config.toml
n_layer = 16
d_model = 576
n_head = 9
n_kv_head = 9
head_dim = 64
d_mlp = 2304
vocab_size = 8192
activation = "tanh_gelu"
norm = "layernorm"
norm_place = "pre"
norm_eps = 1e-05
positions = "learned"
qk_norm = false
attn_scale = 0.125
bias = "all"
tie_embeddings = false
parallel_block = false
init = "uniform"
init_std_qkv = 0.0296
init_std_o = 0.00523
init_std_up = 0.0296
init_std_down = 0.00261
optimizer = "soap_variant"
lr = 0.0039
beta1 = 0.95
beta2 = 0.95
weight_decay = 0.13
lr_head = 0.00997
grad_clip = 0.5
warmup_steps = 200
schedule = "wsd"
decay_fraction = 0.729
decay_shape = "linear"
final_lr_fraction = 0.02
batch_tokens = 262144
seq_len = 512
doc_mask = false
train_tokens = 814900000
steps = 3109
dataset = "wikipedia_en"
Each number is 128 + 24 x the weight over its row's rms, rounded and kept within 0 to 255. Layers, rows and columns count from 0. Numbers have three digits each. The size before them is the row's rms in percent of the matrix's.

# up: layer 10 MLP up, 2304x576, rms 0.112, rows 367-466, columns 512-575
# down: layer 10 MLP down (transposed), 2304x576, rms 0.123, rows 367-466, columns 512-575
up367 098:132115119116168114143139167140134075134141137145143137141116160116138112110135173131078138153152119142110183138123064113111131130095123104134115172078108117134137084135154109169081163126125126
down367 099:077129154152139088117127119119123110146132095119133098146097128094121156133136101075143101106129100122165146134126120111113158111102122131144098132129121101133153136103111088098108135084126135
up368 108:109107137119141124116103107143084122088122130095114141163161120134112131137153122118119116125179149130158121110158117159158159135131112123139177095109168117137112155143159150121132127161124143
down368 107:150103106163158156108096126156166122189117153118126149120073165112145114117114094155124137130104142116147144130140167078103143146082108085163166135086123173131142117119117092144156138201143111
up369 094:171089090114153121137105149120118120139134148185088119144095136084126138163109117144102145128093120128118131134173148132102103098107137110089112129143116127176140119152130137120102072093145167
down369 096:075134199128092081097110128129118134125140080108168149112147156142123147142133125150162148126162073109095107144133120108163137129110121109158139107141117076098131117095147151144103111128131140
up370 095:111134129119138138101095187096115137182136143105143167139129105106128125121131144129150135120175127135095123119154148124113121115171161132145123117130117107081101123148110147163099110101093149
down370 098:098107154107146107135130095145154126152094107120138105155122089127142116133119127155098153102156142107102137155134140119140118085121117149165115103118129085146132104090130140123119103151107086
up371 090:152181122117113149132104136147139148116173135149139103142097151143126122063170096139107136083111107129078125139097147149111153152112139122098121116138115147146168116116104105163146158132142107
down371 092:124112158162141164109131134091160154150101174155149151144163155125141127130105133141149126161151168134174137140135142103132108154112147120101085136114136115166133141108131098136163142198124113
up372 101:147105115145169105125160125131169122164126113143133154140186117132121124132112141148154095138133121161151172080146175163154129165145142130169122116137138153120147127119098111109116188153068118
down372 101:073129133136086134116144123108155107120162153147143113116107131102116122105153180146121158132119149133153112116153147126097132128119141158134143112147169115139120115147109112140120137178133152
up373 097:107134160118117114141127144146108137084215130120075136174116135128137163132135101122060143112160144144173136180062161117112111126127127109102134117142103147142116161095126095132119056141126150
down373 101:143116121102121130141124145090131137146069120089108119090132162115111128112089121110102128128111132132112082159106098160150095122107114139109082165121163118132158121117122123118087108122105124
up374 101:143132114157055146159167079081139127167140155098144125128156081167151123167147138126114141119118147107130164146129149170172150149115114138099113144165102144139149117146144158105120120151123154
down374 100:097137121121148147167141110097135149123103150113080145133158116144094132092132129142101144128141131148140123158111092128105132132096124115117148106118152146126141161137127167094121156137120174
up375 096:169139183145156116218125170154119133113159122148153185132090104121118131121156149117125136143165165145138132163086116109127097146134131103144136113143133108115135057139159142133078125121081108
down375 096:110158133108140128107130108119118126122160121148131131080136124113124157137093150148164119117168139124136137173147120123099123106106162130117123107120143094144125121116161106146112112114082103
up376 103:113125148157165113123118156111092128134125174150123137102126153162139145083097151163112145126143083151127111169131122152129104129136138109112079144111127145129134134128114105130174158119145134
down376 099:138110130120144121063125136121141117109101134127108137121144148112125101127078121177133144160146140135149106191136116110142107120123108155134104120161099105145107092135118099140143140099131111
up377 107:135162107130148127126148106101088118145112114145127110132135160121121108121147124190099120082166137160141149115134181120158120114129113120132124131106155114100126141151149153152114115141098153
down377 112:100112116140104106139111119110127134117081069135093111095102131113143151093137102112124121128106101118131126122112139158100114113146131110108126177152148120155114167180148087089148127103087150
up378 098:129109172137096110129121107104125119111090142072123148174158170153163159121143128128091126162094109123102141167126117143110131104129135132154134119153130159135161134139127099080177134108161092
down378 100:137124120121103116144160111133178072105129153113121119116145096117135103124114127123155099138086111120145100095146127145078132107137134140160116105119171117111153141164137076121105119137123117
up379 105:166128111158120097133152135099139129075179119143135099127134117135174129147152107151096140141118108103120147132135089123122124095143145150110107126111123175144078120109158157105142119116170130
down379 105:102120125098106190127104114122125139187102143142110144142133118142164148101130143147131141158132096135107115134119143126133119127166145068137166135107170095146120122157118112109128123150130143
up380 097:093085133103138153162126121126141128158114129149114104124113124132116142128102129120123092125122140165122135122118130134122155103101085116144151142143139114113114119125089139136157147094133055
down380 095:117109107108125109119113120136149166139115137137143168160130118155142123097144110122106126124114113122104117191139131107115122094142129133109059143141125110131161150067085091109125114092111117
up381 107:164131059140123140119108104132076097095091141100100145121091081122119137112114098145132164144096141147145142110130117088146149143156136151128145152125162132134121110127125125140144148133133126
down381 104:148136073094120141121138125186130132162123095136094077110102130073162080084108137138102158104121113127109105090159126131111085122158135150124090105077149080172108140117113114135180113096084123
up382 101:145113137133131102151126158122122132128116129103143146108130181142119155166118139134130167129148131118114125093083155108143147113181121159108202151092129148186122121113170131123111120131117145
down382 098:139127116132144083149109132123143114135101090107149137158153136150162125174136135150138122148142111142155154163145114146080139127081164170055105145119139117118097147084089128110112127065152153
up383 096:169131122121125132148147153138133121143104134128104131142109161136133140077132151160145175140155131100121095140134140165150109154090147117117169138049094110139134095116109140096144113146149098
down383 100:113149121131142110117126120143151131166114106087123117133127138100082133136111091112123112125150121147139132118104067085106182163170139125102133110117135118133086115148158147172129116116129128
up384 106:122077112101104118126134116149138143176119152111149119156138127125119141119139131116123092148144122101139160117129135105137121133126124144129129139135139154092177110163134128074083136141113182
down384 106:166135112086131092118166136152074069126119152118136114150121136148142128144121130196120146092151164107081135098139133183126130157132058139121145138101085101120120134114117136153116140108154108
up385 093:148069126122117105097122177146119167135125123113090131176114177107135112138088122117127112153111123128123128134095185164171141124120135102113192108151145132092126105121137107135069137146127097
down385 094:127172133096119138149151112125113136130148105138087126130100111133116141107107126113118153101088118167154112093074174124172159133131153103136159069157119118164097153146098111117140138146131136
up386 101:122142126147170129140123100093079127141112160103099095164091141106149106121131147139092087112086143164121081159124134135105143111078093097141136098116053169134136145147113138133156131150129129
down386 098:144178113154112131129123158100140114160120137116162122144153107125150136107126157104170110117126080148100161112131116089141115140126128115087140161132181137137142098145172068116141124110121127
up387 092:129102127160094113110081118107092120108148093165139135097078145127111135101144099144139173130106153144131131069144133119099177102156158143099160117110105131091102112142106124139130131159097162
down387 097:156078099119131121129121131148128133096129134131140146138123142145108127130103137126162164109164119089105122126136082104127110137141110106118134116116108152112096106161147150105130137091159177
up388 095:160154138072132126123139168155126136130127125128145143151112102120121123082153114107128157097124064153123126119129138139154183063118096132144147088162070192112138107168159102142161137107122118
down388 106:127105114135068115114126137104123100080143156128137132116135141148108082157140172128167116123095105143109087128131106139155117133105155139128104077090113143139108114127141160135100124159134143
up389 108:162105123085112110148120104093150099129097070132107140112098136129157086115100160127143130121122127149138149155132148075160159116137151137110144136164111137108128140126129115127129100103150130
down389 102:120136104146116168091163094143095164132131107157159172122123168154099134123091077141100137098132142136109124115144109159160119158132146144085106109089127132076139107132155132102122163141121147
up390 101:144125123129117133174114159134107133120120114145141113138143111131084105163089089118069140103166119137120152142163106140119139135131128115143149106154137103141122087135120139117147177124146158
down390 099:155123124138139142163098131106148130148158121139167135122120115165143147151097150109121141177115149105142133113149102135119122094127090131117140110122113123139130127124101140104161161096116125
up391 099:132115081144083105154106148131138116112117144103108102113142108132103121149114133160101142115113173128178150143126118131100139155146118171120151151101096128151144099134118132121092169089123121
down391 105:143067133129091154109151157081132114133126115133168103118176156087136131149078155130102167093078097188140125117114142157126100146168125109115125119138108151118160104147164151142127119109088170
up392 101:127134121183138162160160123165156127118162117138144186124163127107134150101157116122131148106114138110124183093145123098108142136060159119114181154121149119112087170130107150138072152127149130
down392 101:129155114093147106126137142137134095107079146156121187126103140121138140127141137099121143112160130119134106083138129142153166158149137129162152127157124139087118171120102101134145096157088121
up393 105:138137171117127136163156125115111138078141078108099140116106068124133150125124104133147109095148163122125169120117113172150138124170108135092143144119125127165116125105138076117166117133108122
down393 102:134122123145109101157174158131107085144115110129134125110086105114146093061134132103121175093095146123128124177112166106078137150116164131120141138136100071097135104135173115108105103099109131
up394 097:095138135106146155119123160115100161095143142128142128139124129146128148102145113175118122114153070159127109129169112134163148133118139146131113110128116127102144168098141151149105069110124158
down394 099:135120130109115129107130113133122141159134172136138129139147114143109157096117145087115166157158109126113136115123150133169132111105093106153148112146149147169178099148119124129107134155112164
up395 099:149139118138130075117177142170122149087137154141082115094089141152132112171112139097134137121119092149110131073120144141125160136109108148103118139103110134110176127080129132138132145114140122
down395 099:166160155096125144133139140138154095075111169140124135132160130108146127129115112160131153142135132137104126128133160094111154084138119097137091116144142141106150126138135140166176097167167158
up396 102:119148129137162130150094167124115098138157156117128104070173115127090154139135129143136144110111121139128163177126140134130158082101175128153143131119148167109099104137104132146138123092150129
down396 103:120104140128198125090125164115126152115115082120127181107155117126118138093117142124148145136106122144134143131104146092153132165113123110139102099134152127132132104128125154125065119160124135
up397 107:158130139181129110156173165137083185150124147154126130131112139134112085118147119119157144124117132100129109123114132108142089108166112171145132092130118158103124152157120105115130108094125115
down397 109:156108144146122123167124137087107122122126152123133159171135122122123113086106118144132146160151135128145096122133120106093130151145122121120103165093145188135142136131115134124140078121102156
up398 093:166135112118158142086119094140143148122094140096138089087131121207089091083146108145164137158143152174140110138107118121142106140157096084142159107112152134103148136131124132155154142101141139
down398 098:129132132101141116122167119146121106134139120166147119087155147185159109133156107174157121128112164151120095134090121104118147157132119161112147123149155122134123099137154123109156134135158147
up399 110:165131095140139073126123119148125129127139119085121066106126089141132153106125146110118147103125142131163141088109158102122172129082112143129120107136144093146105163106109101140139141171128161
down399 109:117162126118112127127156147124144084124127104071110109123124130128154117159119122105153169125120112103222139100115127110138160148142102106092134144118177119106118152118104109131166137135137117
up400 106:172201154097053095160133120090137146133137180110116125131143126122137151113149092122151159147162149095131105142090110118124135103154123127187168136140122146157093133153128144124082147117178145
down400 100:143110154109103111134149125118181135147104131115109072117122137103123146112086130128143099112155162185099137121146098072143083109118136069150135128125106133160119107122145142147112131105166122
up401 100:142093103125132150175171144142120130113166074115114124143121133119144138135121112137139120163098134102105107160116116124123140090137145168143088142124111067138113149108141135123130118104108110
down401 092:118100171073122141127083151129138067161145094131142129121138106119103107168139078166133142159129113085140104135116085116125156128104089134127139096148118156141117142094153142088132168131130106
up402 106:113152143144119134114135116117101156139109118123129086115121098136094099156126138144136122128129125157107118102140117108138095110098130100097141136112081166116117074125164131121113104099126140
down402 103:127151084099090119102111121151150125113097175112120130122158098124088132135088094127147081086089118119107100097162141121096089095084131104137142139155083130128137136118110150137128112129128124
up403 119:119130139138158144153171068170155103159176153175121155116138108121115110133101141078115153143146165143132162100139140104130190130106135136127145152149118101097152170080115129147126097109155120
down403 084:102128139114126164140170129126124109120142137077141142181140115138148123113136110107127140102108140129138152167130102134122116152119146092119169095146149094085147124004125151123102133134112114
up404 104:140116137128096122114129137152154171162164102109135128163140146117116093136118149139127138125118162085134131112055170127148136098163080143108128132152138134144113167104138138090160163151143132
down404 107:058161118121127092127109164126189106160125112128158119115128103097100094155126142189127155100141106145104106155152108110153122150098124092138146085100113116169135119102087101123142138121116108
up405 099:131176134096094141089112119117110149122158119165146120122122129102083123107125094165129152116155119104163100090115126072118159134138132101111148137171131083148127154141118114169124106138150132
down405 105:134130151141141096110147134095158117120110134123112152124108136128098060115126127115076155132155096147135099103160129122126145124125111148139124148148137105152122129125138137061132129111141119
up406 102:132115135121134082120159152124129155127122138124145158157151119149110126135128124142161100136111123165092136100146108100118089077117148092124111131088110160139121111121123122109148145126123121
down406 094:116112132140116155132137144085143138142158107143070098120136152131130095110135112122137134139118158142160114135147097093157154103131173165128104131150136114130164119105104092128120118138123109
up407 101:109116133124109137111083141113136108117127151109169114135110099144138099121122159131129126094121144131090156135172121127133136103122122105142121108141108152156157116143135139124133103110150144
down407 099:164105131114150145087109140124162115138174132183146120119110166117140134093132111119107170104090147125136124139146127094122112128091079103124132119122175133154154104110167172119142131136162088
up408 097:053108150151122113114140127133151117145160136126133176092153072163122090162148129087133148092140171121142130103083123111119119126089157186112169102086070148135109120114129103095124135067140113
down408 096:143132139144124119089130144096140114138148119138135116062114060127145125135114118118137117070116150071094111154154127126106126103149117118142128126113157077138117111141147110088086098129140109
up409 092:111092121139134134121121113159133147144126125142122161104090161151130121133130147097116198137130147099146131124126128113148085116153136122109148127146146132125145105114150144165129096136156137
down409 093:108074158129084118100155138135119102148117132079138155101160113137135159083115105146137133118109115162134096158128127120163097109076139090155111099084125153141191128164139159169113108132107115
up410 096:141136153177122105076128135113157131145110121138129119131136115117152108117131150093088131157079120112119153114149169118082138114118174126133126168121115136131121146133077129134134111171149122
down410 096:123165113156138080109078136115126089114129124182116120179124106148089130142123154131125101095103149103070101095150127119114144140118103112102122153136124113127104163104137127097108122145149167
up411 095:164077145126138115122080106166134096116093066153158134160145133120142146146141170111132115101163123125128097138092151112127101120118097132106131100089135109135167123107107166106105131116105137
down411 103:116114119148106147172115121108096158131129133120117129123147100100192117139104144122156064104111108118156134118134134124117125072138123107135160122128147139158089123169129128081107169149161091
up412 099:137119138151156133090107105165145131172063137125147096124146107117124078125073163121116122104103144150134161124141139131121107128094144128105160132143110099132170117134146117141140139094092121
down412 096:145127103174142144147118059127120140156116133182130110128125110131124086129092172096143130150121076126110151145122122122147134111162123101124121125095143067126145154127158117144140154151086099
up413 102:154103149100123137154077163134114085125141119110115170130129118101141101099129164147111131064161145132144105115130074136121126128099094129157090097101129133118138119127116156119141147148163140
down413 102:162109121106154156089101110131158107155126141116139206120131122145131097098090169115154124124137118120148093139144103128127141136120165134108124151107125119127135111079134166176086110155177095
up414 095:140140135127076146121133122147138129157119103113122162136187131166114116150111114130122096112131116097112145171179141117149125124110154108148139159148084127139102131127146151096104108110157109
down414 093:127109136074130081124121137164171135143107100136191091141119116077119130083141150166143124147142151126126149099134096146139097156135092139103123170104130118124122186180109124136143133134151103
up415 104:106112158096108144122050169133141142156131127101166137145129141112103124107124109139134124159117148131095115153148149160106087168121127109150156146159114165117134089136123103112131100119115165
down415 101:156121123138151126114156125092106134141146143140169117136163145135142118116138114119115139107134136153164105124137172095135152099153163122163137119132137154138145131125147126120132149128149088
up416 107:149113116118147106134141111151140096094078093102147087156126143131123125165152129131089123106140137126115143076149162176157185138114117129122118135121122096121120127142104134143091133106082140
down416 104:134105118125111133078105129134110154117128116142110117171125122090108174127097100156055137125108113158130079073104125162126171114093157091109106122124133084104121110150125106111101152143116136
up417 100:182135112128117126135134143112136097144096142106135119129081104140142112092114159102178112158134117109091104154142120154114163118154113145111147142123125157139144085111088167123124124098145139
down417 102:160140161100117131152111142138107112104153143107116156097112103130118112117185093162116134115114124111132130144120123146119110108131144124155126105140129112146131098162095118107123109077110140
up418 102:167137120138134090156154125078118103102101128123138111162106166126145159124155156141140149131122128172156153161093118170153119126141156046155104139145133212098069137108134165159090143142137210
down418 108:131157151164108100127137156069132102173108120145108085057136113123105102147133138106150112127141156093140089171121082121117090132115132119164059114121098085108110143109166109135102121130171143
up419 104:117115122129147096116084130113150108133144156129124120165137127117129145120155104117154154155111112115131126117112138152104172105118172144157134125147121136128133124146113164120145133145143141
down419 107:120169153124105110105130164164109132117124092160122152149101145096160133142113171137159129089105158127152094156129122127162129143131188082137115131135057142109076116109119151128102129079104154
up420 098:145128125127111153135141120101095173116121136092097151138150155156100128089144089148106124098165152091151123114139151128116125166162124129168187099107127140074108163128093113104121182151127152
down420 103:138129150113104130099166134149163090149150159132119166143107121132126118153130156135122191116144107106118114124148125109145146100091088148129135099139128118090143118167128157145110159154093143
up421 094:094137164146091131140122077097118138127182153147136129139119157117101126161151136150128122082172084122119112112133147122127129144192180079096117113141135125100140158128141110131123112125135110
down421 099:153121108151087155137145102143174119144098133090128137093122112125118128128121122118143168128084132177143121125153124145162119160143141104115113101163138127163170160135109127107128129147115159
up422 105:149116103136121140125129150147127097141195136139148120099163149152170120131151094170153122129161065144138127128120121099079133145186150064164156137162088125095116098135130125100146129134146142
down422 107:148115076142089071154110119156170134117153122144124122092134100138138148168098168131086104159133123144174138132125151154120113117149140146151124114137131109144120123157135159122129169102166136
up423 097:150101151144133184107067117110144131155129126100137119100068134102113079145135107132136119113114148140152128122128167170132086088112136139082134159109105169167120140145149125129100140142109163
down423 097:099129122150148144130129180097124102133163129081099116123126136097119134084125107133109130106183109138161122095136107127133141131152099162139165143152145105131180136098113077155102148113119092
up424 098:127108151118147156101112088128118150112134107174108136101102156129161140131079136110119111130145113122144116116117131133154118133114183095166161162158122138101129144148149115141151155120119161
down424 097:155127118099122145137114114101139129105160095140138144126146118160134118128145160117105179106112135130150135127137097105150106113132180116132119122130093150125126091137116092125130093123108105
up425 089:127162103111139080098115155134169110196104137126179122176144160131165098127132142158124161060115085138094101123112088157127111113128150190128166113153142119112146102117102127134130114177145143
down425 094:139122133096169122100155122083133173137126105108168113116131116086122158128127135160162140143114105123172124093113154132137098136134144153141081121126132115113133136161123076121135099168133107
up426 099:128100112130169145097086105155083131134131111140153118096133121136095133135122099114072131108136128108130143149171122104141169128098146142099094130152065093139101127106148119136123112136108119
down426 103:143143140128172124139120108132103125128088096127127120164145095129134139099155105109135158084117188114124109126112106133147116153134143118120101178159171151122148105148144096102065103165093134
up427 099:143112125083129148155150107133147136112130088122156102128115152122120152112147128106112095122152126133110162108179114099120161177155103125126149132126113137149115081119136118165126126101127142
down427 107:117093119116131116145104163113134136162152111135121106152157104155113164130154099087155106122129102136110115156119154086138160107129142089100148133129106142142139129164121147101108095131135097
up428 098:097123128130141133147176141133130183149157146126067158124157171079139186105137137124107159125131122172124137130123114115108115166104132119131152143129129133135146192067101154117106151125141091
down428 098:192123080094100121132109165107144118141115125145149131116125140111137160089130116122150111109124157071122129106166127105094126098123106136144132115131152148149118118110123152109081057171114132
up429 097:136155122124120146117148139122112100117164087102127111115097119118138100131082123107134129153119119151137138100136157099117115131151160120086119117105132112144128135122118084150138064058121116
down429 094:137080130136140170141111139169102194134091159153126176125147127132145118141113097154151136114121118094168122113142143125159104107101108156125086099130125137078120113120134123149172154100126129
up430 104:119176161118113098096165133109149139120156148153110166129142110143169151132109149142129120166135129125132110157101123114141188111213139143142101161118109118131153137114099139088176133145171143
down430 106:105154069120102155077152115087168087110148144129102098132160126125136090158112141087150110133138103135101106119114114109120133151173108123105107105151103159120128176141106095085114105127121134
up431 099:146139195145181141105149156122105131098154157124098171154074148177119144155146134176137117116101122145108149121198109166135114120118121164149107106135150145084107146133136105137126128150116124
down431 095:142146118159152168130137130095132105152133123051120140132128096127116136151115151118107148111127080086144187170145137064143098165113119127123121092113156140155092117088106126121115171122123099
up432 095:146139120122123114137134111145128153108126138143137170143161124150142133113099120128109115138157140133113143134138130140107125140103145160124171109144138109159122121105141155109121129141122113
down432 092:074143134130125125198153118168132137137119110118142104115149115155163112118132096130137195116151162136128121129112123107129122132132105093101137150123159090134122133114124127135098137148105115
up433 101:111131165149125152082084171133064138062128097132093153114141139136136134156157138158166145123138138111152137128149149136118089141090157179088164130151153124119108107143062114086136153093164145
down433 090:121104109107102106159085166136135102125148132131133157174093093180128121155104095128066097092115127136108135109124143149106132116139127105134113109104111157153104131117148143136099138173158150
up434 096:141084155075098141123064109148151130141176138122152139139093142151166112095148135119117093097153083056152120098148107129139145093126125101140170106155117109143180138140168117131122095125109137
down434 096:128151109156144110121100153131084123135101114133119119114103138150122175139145106127089167157104124126119104136191118159082094114117156078104102111136137130120083164097117157110136120133141157
up435 106:140143121164155115144092134103141112118117138175131132112140167110143136142154095119134126178127163178124120122150158137144163096136102109162128082136151147119158155134120144121143112103113121
down435 109:082132128114112069172147122092148137119136116142097115127138128089147123127156123115111133138138127164147091125172113128092143115113125131139117161122136101156111116165150146133195141131125090
up436 094:095107081076146124160156115132131114110139124103125144114103157116123137168143103131107096099141112162118105144120161067136136108129109156131122095160111133138089137145195096144148122122116116
down436 101:140105125146114125123162110121110142155148141113123126099096144109122125152113169136101098126126113106130188089139066110157110139110127106141125123133129117144126129105140114165157115164110134
up437 100:122125117113176127129103153146130174087087179161127120130126127135178128133080102118122136178176183105142109115145151103118140138134170106157190105109155120100111116151139113148079135162126095
down437 100:123133074125102118089129137081139130138109116109133137121129146107121119136128132155107115122154153094123101177146164088116094121118120175134096139131141101104130117108069098092131080157147109
up438 106:150178124120124110136114133120091109129120117115122095098105121153157140111103146155125091128122126103155133148113109095137159120078162130122128130151110163158118132146101121131112151142126092
down438 101:117150115065121173140147083131141130110102143134108130115127182132120082158135105064144120121157134077110087157153138127137122164151106146119134134119108123107123122106121142122159123099133143
up439 093:120164133147106098129172133127102101159139100115135100104122137129120143150146117145150157092110098123120096156141102133121122163148144139150139158154165148123154144131124140113152131119146131
down439 097:107130139147174159147100092144110112124115176159126118174092139155147182114119079104132140136142121151132148097139153170147111129151141103153129150163145141116091125119124181149161133146148152
up440 097:110118091121122139084138128141098115102155124088169126131068128202186212157122120108129082119119107131166146165151155116096095123125150115136122152127140138125106119117146146116081097116090120
down440 105:115118089109169104123124158109146097162142133106137098113107119158130127116169109092155131086107111124147092112112124108170123149135150100109127106069105117073053137108177108100132121128148123
up441 101:131100109165092186125156129133085155122148120153166119115112126131133115131111134115117152113106085181130117115133150134149149113119142168129100109129095148147137083138122157116146120123168135
down441 101:088077140136140123117178158110141148150097140134122108150134079159099137114116110135150145089131125130136142133145167183105141085100116115126116091149167163121119091114099138093115106080123119
up442 103:137105069124140102103131132146142138130136157127170127114135137125135123140153087147116098114128121153070138110169108118123129128092137065133142153148113099160104156171120135119162160147125099
down442 097:092128106148173126139193118102107094090119137128101115120137171118121153128093077122126160165118113141154142121150133090136069183085114138102159090137137107122100085167157131082109128094104145
up443 092:068154102112164133162110142110126145117108102150155146113110165176056075098115152149125124152138134121114142117147164124153130140096155100152110155124126131123122136150083128130143113149093117
down443 100:151163139113141159142113072109108128116133136068095176106067116097094166129111128146145135108130130109143111136141088120139111165135161155077092121119125137143136107132104155065150134106121131
up444 102:153135139123122136060138124136126120131113159186144119159134114142115135147089138117095117137147147155169154150092121150133129133108140136184148118130159132120131134092148153154125136139119101
down444 098:129122097133141162083145103100130137126115119129156156115100093101144124148116129109145186133125147152147151119124116120133131095119114082140155136127175152099148111143113101123082095098112127
up445 095:155102064111149193116181144123119083095144119210163138138140128083111126145077122157131099081157135140137140128122099086135134091153139087119119110161141171149149141112131137118126123087139123
down445 097:139156138139131108155107138142113139144124133147134150102117118115083110119089065136135145120114100084133181142163127100142142120105149141123156099142112128116107207114165145150176150144151129
up446 096:141109165135164157107120141103143122104100120087116115164151129111175112162161131127140113110162108154099107143112161174155153110150145131168140161137120111132129123103143120103119108154140142
down446 095:142104156119132107111133158102128170135135137077137120114123101111126085082118149102148152164124124120109087150112067130128110141096120122134141117088130145166128132129102087106134093136139106
up447 091:136121120169135147093144087134147150125093133116102093138146115165129144118123136109150102094164134141112097141187118133084099095149161159125110135160115135118187141142142108136162125129136143
down447 101:119118147140120138133164125122127081128119151101119123113150126157115115093138109149142132091147125123121102081101110054138141107127121110164096123144146117120127105151067145101184147134132122
up448 100:117116096139123104142102099107131133134080164088111142134177149148127145139157135129126115143115121141141152145150144127065119102107113132111103090118122135132166114145154160102138106152107135
down448 100:148155148094188156108119126140162120104149112098118192142147158105146137123125133116089135099125113116093089147136165094134114165122148128087108151118115172085115072122163127085086146127120136
up449 095:144120138101110178115117155122122139155101092136131148081133129105152141117115133136118096061161117165125115120119123128180136156140122121129132134144129115167129084147181104134146136116101158
down449 108:099130127102131117100186092105097129118064063115113102054178150180128141122158124158104153117140160132139124140113121156095146143121143150098113135135094095099086120150136133171146106137115138
up450 090:143126132142142185122141142131164124122142127163108122104195121088146100095092104119158120107096129176160118178094146129093130137110135137151138128136110107152096102108152175144120162158116127
down450 091:111152111133121140088161136118122140159109083112108113130127119130070129161149061154068104132159115085128094131154121129170086128124137087131134118155122121137112120152124081091096166143131151
up451 105:126119140125167129169111145197124102146139159130170173105081086167150110153098169147092128142119125143125141104145118140152155104103091123136142118143126099096110132100135123159157121076162125
down451 102:141133119141082084102110153108119100099176069127140126197098145114162110067154137117121153081112112117132126171123136143126089098126154099139172108159123166157121096121113130138139106144063138
up452 094:170137172107140132111131104141106167117130118132117159124150178150126096155114142172157118133090131071107149109109117110178064124156148091126130115136074136130160101108134153133168139089132100
down452 096:096161106119177141158125177127150128124136125131120110127070118203125107168112123107119115165156109157130146114115137125148106135120123121117151107127184106129109153123147148103106093133126138
up453 100:144152127093101086157110123107121099118117138095139111090142146122126126131105157144118139114109104139138110132123111126153125123134139127115151113137109137131157108123169156083109087137157138
down453 106:131114201064171125182146123153137129148164142144131140121117129146134089093134147108118146115122143106098137133134132146178152145139146078125137160079090131153113141136133185133135104115129116
up454 095:125127103085050143113150095119123132114134133164155134121119119074108123121130116159127156160151165101144138121141152148098145043118114113125146103115148138125095136122148119100141124139142148
down454 093:148100138153125106116093104149161109123135115128138105124094130137131139111149134160161129131081103116149107130131164156159147161105176134083156110138078107113131126140125161120116107174147133
up455 099:133094148136120108135111130140118180097150139184116127130123115108131139139090167156134110143158155120132114134105179109113099107167086167166129112138106088131113110131137137142095127153174123
down455 097:087138122128095116084147122094145128141118100119075131142116115103101124084134161181128109109172124136088138120137131149117159113168116117097063108115115156160152133155131108131112104115126153
up456 106:103085104099105105135126107134106162170127125169099170148147115097130139107124121115079090119159102112074145099037126125138115169148144134132140108090119105125126131133144085129096120076115137
down456 111:129060138094142149115168165118166085111110122139086170122180152179146096086131146117118103121138170156120120163134121108149127138119152113150102121094104117145115103098133120136123141139148120
up457 099:161126129114145142149117148141099110135111147109125109111109146150112131149170150165123102080163099105145175145117156149135141165106132145139128088154124134132128086082107126137133110121117162
down457 097:121136122151152102095111117093111126111107098115114119091131109141127136132099125141122117148135128135147171134118163130077130151135130127130129103090157180155126135101136111149118096104122113
up458 101:125124117113131144111141101114145144101111127146151154164091109159125133166150150126146140164103097108138106127115175115140133145120122156120151132154136139131142139125115200112107117154112148
down458 097:145140122197112153137095123133094115130126115142137091144151164132131075086153131108155142090117088131136138111120116078152102066096144089127131115137132159085082121153128099140148119135152111
up459 097:188089152094139124127079139112112108068119127129146158117116161103089145134097078109150133120170175114149133153125145107167156144135130133176148117161128122143125150139114102128165100123146180
down459 097:150174104138173125151128122122144156116141100127139183120139132125110157151147105119119134133165127112101105162138127124128121114107119137106139125139105169098087087092113123130168145142152152
up460 102:118178132130132135105134151178145131106130122148139065085104149120133070149106144149126124103135140144163177144139099153145125124145115145130088120094143130139122163143142107080183136163113142
down460 106:118119177089129126120199124150120121161156136101106113130115099166107148116127104122046098092109149148159102121175146125159127157148125108125097139127156134138157157113175127174110111136153182
up461 102:168139146185191123134096092141134169144112185122124117133128126134110138105103163147122153095142165115131135113123136099134179091076109120135159051126093147128146147118151150130168134091145143
down461 098:134144150109102125107108120083111104141101154142101105086111139098144155100122145133118138142120164129150085124134147096148141141120140121201085104132128138077129152120117139123149104123150103
up462 108:172112120109186132129136102102121139126135123145127141155111108157109118161108149106089123132139124134155160127124092112107116162115103082112135109122105175138109103142083150155089164127114118
down462 107:124087095123155148135184153120162134132125124115113126141135164151079125120101114172122114148129166179146103093138125185121101067105121131167148140106112131148127131158076112113099119200118126
up463 105:131118116089114129122144122139124146088105098121098114100114089118135166128136122175113119099114143163177111141177132148109112147093093161106128119133152132092094121162110122150133091155176168
down463 105:090122093138128159125134127121193134155130110118135114125112170150140142157089160125100162179105104108133146174074170118120121147115162144118102165142102102161091151148105147100132172142143122
up464 116:121113119109138140102105166154158134118183109158122133116121116137158094119167127132083135130152146146128102152089105158166127147156119126121140119119111172154120112114092134172116129128119093
down464 116:134088126122128142104145113136114102160125134176115151140094101146134126127136140110146120115155107143140142157164114141124145137102185121138177094124117084167161073113136158129124079116106126
up465 100:129146137123133124140134130108108183161159106129140144138124107128144119159156100156109137132115108132177118125135145111137133134153144114115104137127153151166140101103131154161127100145137127
down465 100:091119139129167127133093151128156135158141130161150113156119071099113125112114140153156131116185108123131126131127128100132097103145173131104116105147143113129152163130128125092173122135167118
up466 096:095101095134143123123137135132151149134106135134174177103134141128145128137177136099114127133147147079146111137163097123099085121158122099144145110128112138147141137136136134132087136127117138
down466 098:129114155126112119145100158167156129154116154158172125137126091080170154117129152134121096169115110077125107156117137080127132130126115107118140125102113155146152135150117141125115141158118116